config.yaml
num_attention_heads: 4
num_key_value_heads: 4
vocab_size: 32000
qk_norm: true
init: "uniform"
init_std_o: 0.0
init_std_up: 0.0324
init_std_down: 0.0
learning_rate: 0.00943
lr_mult_down: 2.0
lr_head: 0.0198
batch_tokens: 32768
max_seq_len: 512
dataset: "wikipedia_en"
Each number is 128 + 32 x the weight over the matrix's rms, rounded and kept within 0 to 255. Layers, rows and columns count from 0.

# layer 2 MLP up, 512x128, rms 0.297, rows 364-369, columns 0-127
[[144 116 133 177 134 148 101 145 105 109 133  67 120  78 131 128  48 110 132 118 175 177 127 182 177 115 119 181 183 127 101 184 188 134 117 113 138 134 146 119 160 100 121 171 153 183 132 138 105 121 179 149 121 113 172 118 115 153 145 124  84 104  84 115 139  49 144 121 146 195 128 151  80 125 161 160 161 100 171 106 185 107 111 102 104 175  75 137 165 142 114 115 147  95 148  90 119 141 169 133 173 120 102  97 141 135 148 142 150 113 123 171 164 160 144 139 125 177 140 142  90  97  90 105  66 147  65 119]
 [114 134 132 128 143 185 136 100 124 118 142 150 137 121 139 163 161  98 142 145  91 133 156 115 159 115 122 155 153 144 170 142 114 102 117  64 143  63 104  87 131 133 145 142 182 146 139  85  74 119  83 134 103  28 131 138 164 113 137 122  99 155 115  89 158 151 129 112 117 124  95 102  49 167 148 167 171  98  72 158 101 145  44 131 144 135 154 131 130 117 142 106 110 125 116  73 147 157 229 146 179 174 137 144 111 147 164 135  88 126  81 144 115 165 113 136 126  84  51 139 169 143 137 164 207 103  87  95]
 [ 93 136 110 108 140 122 124 158 115 141  59 150 126 144 148 143 139 136 159  82 168 159  94 117  91 135 179 112  98 122 118 190 109 157 142 126 166 109  88 144 145 103  97  89  94 121 113 100 150 105 127 132 143 145 111  84 131  73 139 117 125 173 127 153 140 152 146 105 127 118 136 124 161  70  95 157 132  79 123 138 109 166 143 157 149 127  73 133 154 188 117 114 139 131  86 121 132 144 107 137 136 129 211 123 107 124 126  85 109 178 165 111 120 154 132  87 153 153 100 160 122 139 102 116 152 112 158 129]
 [120 212  50 159  85 127 171  95 128 161  95 141 175  78 107 107 132 137 186  94 113 158 100 119 130 134 109  67 148 123 142  93 160 148 152 153 144 128 164 151 179  64 148 129 136 132 122 140 133 137  69 104 170 135 190 165 150  74 113 128 167 102 145  88  94 121  80 147  94 109 167 149 113 160 146 140 141 126 146  91 118 124 118  81 112 134 113 109 197 179 115  93 132 158 166 108 165 110 106 124 146 153  87 111 208 177 123  95 117  94  93  95 123 156 128 198 131 118 173 140 125 159 114 141 137 110 156 141]
 [ 93 125 110 134 147  80 157 129  96 169 215  93 162 127  85 151 127 131 102 110 100  97 113 158 154 164 134 217 107 150 151 198 130 100 158 135 112 123  92 145 106 122  73 104 193 148 141 157 171 160 146 143 147  20 135 158 189 167 137 149 121  60 131 131  72  83 166 121 132  84 105 125 147  91 110 135  94 145 134  90 141 139 120 147 206 112 125 149 111 159 164 101 135 134 118 122 131 140  88 181 110 124 105 115 102 120  95  98 135 140 123 134 112 131 145 170 145  92 130 187 118 124 149 109 142 154 107  88]
 [110 103 136 132 127 149 140 168  80 129 114 109 155 131 178 113  88 162 152  51 155 138  85 200 108 209 110  99 152  93 160 190 176 172  50 118 169 161 112 165 125 116 191 157  81 156 128 108 130 190 111 120 165 216 173 166 120 102 194  81 101 145 157 197 181 135 108 144 118 128 115 109 126 173 144 139 197  92 134 142 117 130 144 102 123  95 165 147 145 158 164 127 149 104 183  79  84 177 124 174 162  90 129 113 133 169 153 130 171 172 139 106 152  96  94 176  94 138 174  91 135 151 182  95  87 109 162 127]]
# layer 2 MLP down (transposed), 512x128, rms 0.585, rows 364-368, columns 0-127
[[135 155 121  66 205 143 122  87 111 175 110 113 168  99  97 152 121 141 180 180 119 112 127  94  42 141 165 121 101 163  92  83 162 143 174 137 182 140 145 146 108 160 117 146 157 136 104 144 114  89  75 143 129 146  99 123 100 149 104 145 141 123  76 142 160 164 123 142 186 108 140 116 199  99  97 136 162 169 135 130  98  75 161 133 140 149 150 123  72 116 128  77 145 130 131 180 124 177 150 101 112 133 126 146 103 111  49  88 134 121 115 106  81 114 147 139 144 128 190 149  75 124  98 142 195  89 138 132]
 [169 160 119  72 159  90 159 133 131  80 103 139 148 141 105 135 204 141  93  73 154 116 103 128 118 115 101 161  73 134 142 140 186 134 175 212 161 151 102 145  91 170 139  78  73 111 179 150 159 153  52 128 151  61  91 150 132 151 132 184 155 136 148  89 109 127 199 100 123  72 110 132 122 144 156 129 140 130 138  82 112 115 159 172 133 103 124  95 189 124 114 153 137 117 126 170 127 121  61 117 112 105 135 121 145 175 152 116 133 118 101 132 135 135 119 121  68 125  89 102  72 162 108 133 120 139 137 173]
 [186 175 121 161 139  94 132 129 154 121 160 167  78 134 165 100  97 132 124 105 161  81 146 157 165 152 205 122 154 147 127  90 172 120 104 103 159 120  84 141 168 157  81  97 162 133 166 131 142  99 136 156 163 150 108  97 143 161 131 189 155 144 160 106 115  74 179 182  80 125 104 152 100 138 123  80 161 145 148 111  99 109 140 112 157 182 118  70  71 125  89 104 147 126 161  84 115  38 122 132 157 111  81 155 119 141 111 120 131 125 151 115 163 161 128 131 121 105  94 138  94 141 114  68 101  98 102 107]
 [137 139  92 118 156  94  76 127 179 107 138 119 110 154 164 148 109 101 136 105 162 135 122 136 165 112 117 106 176 135 115  64 138 105 134 123 154 136 100 159 108 159 202 121 138  75 141 175 118 168 158  89 143 213 138 145 189 111  42 130 166 120 105  85  32  90 145 136  74 125 101  86  98 100 108 131 145 183 197 113 138 111 156 127 102  48 142  99 146 201 134  86  57 116 120 133 175 122  78 127 162 158 145 160  98 113 143 129  97 144 118 158 122 109 138  78 128 135 100 161 188 134 103 151 188 105 149 134]
 [ 71 126 139 118 176 110 111  71 151  91 179  94 168 145 125 118 139 128 115  79 136 152 121 126 114  85 124 105 166 149  97 107 106 120 128 123 160 123  51 149 100 158 133  91 115 132  89  91 119  84 138 142 168 106 174 102 216  66  88 142  95 138  81 161  78 192 144  97 178 102 133 109 119 153  95  99 153 131  90  94 107 131 116 128 121  63 163 102  62 153 157 131 112 134 117 154 189  58 118 126 130 116 114 103 164 114  87 136 147 118 115 120  92 131 178 128 100 121  72 163 121 156 107 165 109 111 110 198]]